From a checkpoint of a small transformer trained on Wikipedia: untied embeddings.
Each number is 128 + 24 x the weight over its row's rms, rounded and kept within 0 to 255. Layers, rows and columns count from 0. Numbers have three digits each. The size before them is the row's rms in percent of the matrix's.

# layer 5 MLP up, 448x160, rms 0.104, rows 257-283, columns 0-79
102:105108100160145132115156122131110148103122118088126120150087125151115122105116152158193118112134161149134137134081105161115078127122131123130125125133128151093093141115113117160102101115117129158118136145135138131144134122126119106124126173
091:147120120110136102079174102091144133108130186098120071133097166149105160117156136096093151100111152110114104175139141145109141113142103122147114179121149136120105142158101116117161084106151110153120134130123174138171148077161145122132180114
097:105126123134159124130133114140140107071167144119092145146141105082115106137112130130130105157117096109096135109171143144116155117115082126151169129098149081135098132139122153176118127172148116141078125114107105132115074116117117132154136156
098:123123121106189147124085090109122120118150133089143112144102127160125081120107141101124110161137118120109128073133088136137151110131133110123149129168149148114120121097165121128116157111173104118150129082157098141171120099104122124133080171
100:148125133096150126146178129073140121136157154165111152124139142131145127130117105116102165060140144128109124099154159136122129115091123151144099141087134143151138137112144105137137126097161128157134108118125121116132129081126103161149097089
105:162121121101120125141111132174123163146112181094150129119101099102177159097119103148130107129139136108122120127110116135122116149073167127141164120140138128140094149132146117186145147103143150100126122123147169119143108149110112127130130105
104:154127123129111152123142135087132114145121127156139103125096148109111108106155162179100140133112118121092109112096130133091165122111129129112111098123084157135094115094113098132070112103134144095116116134115143135167147114127150100099166098
097:130125130106123109113125098134101109149099092125132123110109139117116113136147118136113181144115112141100189094143128109124094085128166081125111088150104147116104138131109109129148113121131146115124108135148106109113155113069112145145146147
096:129166158127113141122083090090149115113135118125161131121220121153131108145118128129156115157132139115084148078117118139115150127133112137148136143109114164136093149157164138100166094132151102103113153126116171135120118131126108183154133087
103:118152113142119122133140149122145099101092104159152124146123103076159113154157120140140103117147116196144102130140159080132110143117115129115129159121106132127139144135155126126123116076153108115079103121139094153151123153141144167115152129
097:119123162089123118153122162128153103159096090140151152156170118165108120105143119179132117120124097121152129108119109108158120134125152187117152176122150152139134110116120149173127150098118067163138107144133119162132137192134113105087127097
109:121145139137127095109115114158147087117089118143135119150156089093147173117091145118090117124110154131131090192107150107187144153130113133125134134164097137137164103117127164156183125122134126114120163140151143143091137139113106095133123134
096:143102086115145120159132118129117154136148148123101111110150114153130099132158140082164138156122124105118133137165113098141123144170123120119128165109138104096085145116114111143121172127150152180171146142122106110127139175147157118139091098
107:122187168113137104129170097139108126149131100113157104102144093121077153134106159117068129136102157112141111122181088117132181103159150136143163118120120123090090114131114105164143129131143154148119145123093153135140118120114119104091146108
094:134175108123152138119133131081111114154089092147149127132112156129136110176153133123110104137142137171107160113104138135156119106145128144093087097211106132161154136108173136105144122098139099137150143129129199117119117117116103112194123139
101:149117136146152100125133122135112106088145109124180116156116111167127140132124153159171163136114103135140122134125124152145129116092147148136135136158076149139131149131147143114128099125102121096123133117124139111146152128121126158125151158
106:135132133136115098101132104156107104145147133137051147122104146120114126163139121116079121086153139140102153131129110117166127111127087141137146109162066160121130094119136121109122125119117131155140138116124095142167096123126098161141114090
100:139092131118166100125127094105109126096141097105112085141114090164129137097105217102143112143116117139161180180115131151122122143103109169129113155095123118101127115118118121117127146146163155112108127120157086073112130133111172119135126104
099:102136128123096083141129119162079120107151108159108146095080096168152131080092085151173074118152102131145159127120124114119119099108094117113090092134130149133133114107153151139100140131127113127112128139081160138139137151128131101171146150
098:143082128106103131123167129124133110107083109144123154127157134118133154100132154097140159116133129138117113079115133126145124117109178124118124141146136145077117134083140140167111116102158108109094136128158138112127141143136102145086135144
111:115109127133090145093097094118153113135146193130086105116099120090133122148126104131163143113099132135165134132143145135098114110148104158133143137154106105147154145130174099170093125127142108080118176104164140140144098140154118140121163099
101:112172147099151176083148092114126169129143104104110102156140164088138160097107146146066122159162134112123141152135100125144133123121139148173142136105153141108127153139108124152108081131098122122141174131158132140133113149152100127117122129
098:138129114172120125136133117145103154155113152093132122147143159098145142111122094117121113107174113139150100118126088119175143128137149093102130144152100140139142158138119125084138102129129108091121117138128123178122132128142142113128165139
102:149165139142130113148125099145137150113142093113133132134086127163121091102161165082126130125131139124148105143180103084119113102097168146103131115135175130123130151177125151175094104150110122111106173123098161131154155072136178121100111055
107:123149103104110132115128161130163087115115143125103144134103126131102115131122116164131162102113126112141111115161160110103086169112139129168137098117105143168151162076143154085168128108133116156125178120116153118107151155135154149151087099
095:150121186120067177141130116112115154135145151147089169145105120080065103156099142165124139139130131124121140165141162131149076160120082140136153062138124123180108145140162146152142154149119110133111139107120136144112117146121098119155159108
093:133134132150156177138104141155131182155100115149109112101117124101160161096138145163132068129110125151163183170158120122090115140101110139136084131121115121080148121145149142136132131118127069128157150117071146153177084135133145136140144099
# layer 5 MLP down (transposed), 448x160, rms 0.0949, rows 257-283, columns 0-79
102:124081145109138077109151122093099133097132158125131126126154101132138142163145066135100140106151089134103076125099123119150135108136120139124104153133142130139132166102132136072113186097141142119147180141143117146158136134140179127170091092
091:116134102094142149137141150111175109120131139105100103125108142102137170100149153130119139136156142120134122139146150159111116149126096118186132083057160146122106139114121112150145147165163124127121169104097125135095135110105132141115147150
095:110121142146139171151133125111108146143115103128093166193158085123101127134191145157141120112127100104111122125130100120108134159123150146145147150129123152142156125135149149120157158140111107126100143132101143141120122091151135146195073142
100:101110122129122117155172118115097127112116170136132118103117148104149089136111122139166123136105130122153112150154149106098117177142158093138132104114114144119089073118089122134136146081156170104077147134141153075113150075154139142131143114
099:107163168170132107122108168139121161130151157141111143149137120131141107121178123113110119082122131146118127136135107140150116122194163118136124149159130097142141135162132125110146117133123120081132114177145138159123144103147109124129125171
109:133084124087105143125117138124138133084102152128129127095106137121122121120106117118158149121089112120116102109129159145132091097093127148108138113133104110095149086152130129106156115111127159118094139116157133174119118101123138060070123151
102:146149126090092056153131127102108106087101126165109150101126138102117145111122130134140108164161109109161152114080164157099134141103159142114144167092141104144118081157130100120131135173116122147089096158102141161129189098127128124145109101
102:114128134121087091109087173145148159115127103106116111096093138159119154101132141094148114104177115126183144143100135106117144117131105135162168202083121086148129079106121159141114137144111126125124116156121128075101133149138100137148137105
099:135084167119128063091124124109130164116165056112150117094093116121125118133085095115136086123090168157152189111119101095118150100126118149165167124112147091124148107110115113110114112141115147134111116092102164095082137151164136168111117143
101:093102146122148124109097170128084147126124143114138129120116114122087048100135104105130147133108132137149131146117077080149153132112122134109108133104129112124070126136126125151090134114158110160154150166129114093142148113124087126118090098
093:104131161141141135119140084141154124124124159117112114118150099143121090106164151125106123138141075144127135085142136123134139194169065131128129176115104146124130133147128123133140165131109139144093111128119128109148171113139127106103135090
109:159111139150147115080151128149094134142080086101121152152135141153128121127090117114095130111114115132136130172108175149119139138097146120116137105114198117110151156160131099121119091133149120107117108134114166082100143116093128141122127129
094:181118130122111152156109137076128133122112142134113111164121113119177147153147141174129168120170148153160190139186126089143148116138133121142113095117181116142110116143135137084119083081125150134091141104092115127080137116128126157140112122
106:105131114167127125124110096135132155161113123120146101114158148136097124088155189103134143125174138123135130133111110091130135151113120074159122118161135140123160131099140162075102152120112181085089132114166137112088154116132143159132165141
093:113140128108115148156091147122149120133126155086103165189123115114159169148131100130126138111149125102124123120104113089078125133155129143153135135146133137118138107113119132124187117144124118115102156115185093171093125139142144081114134096
097:114161148098131132123087120211138077143109097142136178095160129136150118160087133122141115075164156106121128115110143134136166123145153125096115150129122092163137197136121150134081114127191125145166107119120126184115135147117107124138123139
102:142161151094088152096149107133144154157130166137110150091111114163144146117119123123118105129115140110161120163144114110133133140090138113128155145127141150110166099127110085088091101094128151142085099088140117153108155147121135081124140141
094:132085141106156157092118106097156119148116125109130137050154164132129126102117160115146119140113112116115142135165172072109126136156146126106114106108149121100129094111124146120148152132157144167096104146127131126132115094121150143144124132
101:123106158107133141129159158135116071155154078126134127135104113145128081099076143130157135111166147194158105137116151161112155131097146166116110120091147090118098161091112149149145120172135112094138141076113104129129122137112150116107131145
098:139145113098167123084146147098146127132124104144140113129129128159152118127134135130153132113123094128145125137130142106131135119140060159125117100100140105159120077105155116139116147158124126088104072141144156160163071111129132112114099126
103:136166136073126135148118151121111121133141125169074127168130135133112140126175156106115147170122186180137133123112092124134117108113129106130132089134118161119139123129163098096127128145119128113083132072102089126096105117143121157137108082
095:125096100153152148105140103122099148110135140120089102133141131101106146171156147123122128115123121122114145124137138123068143099105143130079138104156129132086134137152108140092111155113126169091086051170141115089124143132097116101167108111
101:138098120114115122123100111090156130110100155125131093125159106164119097129101140177107118136142135122116133119116095104137132104121122067104139103089148123077162119138135156121110138114109110100142075124133139148141147094123095144083114114
102:135146132130121078120119158144123116090091144160137113066150114099134155108130133147115125092128138121108170118119102169090091155125104092148124157088134109100143089092115103156113140127159144121100146125105116124140140169090136107086168184
108:146162135145116131119138140143108128182092120117116123145126111121121143095179146105133118128154114141083123133087127110131110089106149130140109084118102165107144111109098111125096118123123111086105093079124145143084078106097110136126135103
095:116126160131117156120124088162136136135116145151086126151121156110163107159156082143102104135123080166118101120101096106124144127124122107166136157136119142137109136128152137081142090162134131132163182159131112132116090140125135136110133129
096:133157170075123123112120117096147143168093078113144145077115099146146113110117213074187125104117126124166096127163129124127119095128138122142127098128146140149138148135107168117151137121142145143165165125109144113161122116098121138161151118
# layer 5 MLP gate, 448x160, rms 0.107, rows 258-284, columns 0-79
097:188106153165172090123164127127106147140095157136150132112142132147138133146129153110180131144156129118126094139105129112167151116128120141143137179132137123133139151143110140081157093133135145135092139158106130161169155130158147096131114113
094:080139160112134124176125118127127150122156141171160121119123111131134142117177126111144104125139163150144145112088113119143131142144125150137151151153176104086141111128088093092143114115123114169113069128060140130133144146153112134158137093
098:116145161152115122127111102142114166144114107143134132114128117157132112136133166110118126140126086081171104107112145173166131140127105132156099146076142120091132105134157118116138128103097140121147101134126085117139160138157123127155122153
106:168099190127119124144113144144148156124114141099155090091133115116126107096160146096104099166152149151153101170131144073130114145145121123094138129162152093094140155138116110160129150133100131159173133149143132097113133122135110100104169097
106:125130168118129123140100129117137116153124118097153160132145115143091122112136140134136096130149144137180167167099132139146154139175130139123171133160102104124150115165125082140158136158112110127121104144140108124112126137110136109169158139
104:130088134161134078143138109152099117168127157122162119136097151141149125120150104147142049107149179149109092156135136103146157096122120169124126126138151133135124148145126144145116138153121118146172131128091145100114126114122096147195107123
101:113153150150151120092122080162097124085178149114126118092137172103141171107148114117120117129135146092164149142109109146107116138128114135118080151113111150106120116157049110153168110171142140124164125148112094125148138113142167111171174115
097:144162112130137168168106140098120126152093126154154124102140110107150139142152129133139151112105153115155103139143110072105126146143089144152118090095121177082141111120182171146095111177112132109190082126122106145126117121112104100129135136
105:174128168138122112170132135118138147163123164140129129111079144093132115159134127110115119104126150130096078127088106140133157141158099116154117119153094122146103110141143113185176148160143144126153164152122142144111136147158162101132144169
093:121126108160167136099134132150105118087122144133144136099091161112132125145109122113114144160145154087152109105128131099133101087142097076140135105124124081115147123135078131081114114101088171166109160147099145114141159097180129137101132163
115:127141146118148095141094132115144135168131121103161124124143100142114140080085146111169106130124118154103117148110065078131146115109056120101144138175115171124102152139152128132118146120090119102142151185117158156119097114110155114154096137
101:156121119140106096158131099092118123158139158131152123111103122128142100123168149068123129099141181141160118118114131098155101177143130176121126151121141111101144129119114139159179124091183140116194081149087115165147127131124098161115132129
103:112154135169122110153132153093101087084101102130133133112140122175097129143145131102160148141141103106136130152122098073156152144124125107070094122102126127147139163154125077118128092121184167149112108137124116143154122135169133118134123148
095:115129136161131117137153150140139130162091117175128121160150122123159094129143146137122083133109110149131117138129123137140124122139073060133112185121136119149149115122142172149125129109110162120165131109127121133123146111109138123168139147
093:153103120099124110108146104134120115169159144154124117114119144119144118154177126124118118087117172104124109148130150114099119172134105093104144125119132097080117129123087072158110146133114141097118110138118123143167101137159128126072118204
101:159132151098111145121085130094143125157155094137136136091135140159111136108124153107102146134138133100108093092157143118116146121152143149142115151108110140092117135111129100095170157171120128145159147142084122119124121134111102101089115112
101:127150169109132112136118118141135060176140132142138170117122140135108125102119127170134087102116112177120110121096132112133090124128134134120121091153095100163141149110136111147100135132089138111116134133172154132133122088169115190113109133
104:118095118151122135118148113097191118105143158113158107102157157117113120111125148096131131120160144125140106124109114114154165124169127113099132131129116115139130117129117109114099075115149121156147104127139162111159152087115147079138127125
100:109164112126121142139078126140105139164147082107130159119129166162096155122193173117103104130138107133083090142116111146156129118129118129122092084097134156138108129136112118116148114162115158106149120153088146148123111122102161104139106149
106:148135134145141125154133104094131086116153140137144150110144126201139136072162154130173095106123127157134080121108129158128157118140104153115153177113110109145123160129096141158150147118137146148141150162106147157142149173145130142102107125
103:112124132145163087087154156155127127131175147148155140109120134137087109149112110077104130119098165101160120126108145135134139122135108106090154168126088142115107117145094107101161148089148132094117114123126122115150091115145107101151166121
090:127146156103127124147104107110153079148123128134147106086126116132119093107131153154148146105113116119160103084132105127133162126109114083130151107120122139128117138093137125133113158141140154133095119126140162110146138120145084131046115112
102:127103134106128128148083127104132143188118128147176132097162161102165136160129105144110128137157118163130165167107128125107156148180118160133146116161118108134102123146124118114114060109124096129164116117135117091084101165141092137137134130
113:145072145153146116125102130128131118110166109093177128115138135143176109130171138110136126162122115159097112123120117133144110130124109155112171154144107151106138133189092082126152122117158124156124122160097072125135179142165132123167115128
098:136128118155150117113159073104145109113131141146139158108148136146098136131131164132092144108105109103107112113157135114113140107125123160133157149104133132074161138123123128136137152158125159153158147136108120179089171112121101154147068176
093:126123106145171120168169098096146096127156122130139099125147132141145144104129102112096075125110112136149155120124133141082176133131142100094108126142126110094109143130113107106117142136144110134086098123124124133128144092165145112145133138
094:131104130084132135141125101117124102092152097137151173123139132151103143151166090095152126098111155140109124110151117131108125148153093156133112147042136108128125113124139100119115093112162104137132154106138181157133101152103133111149152146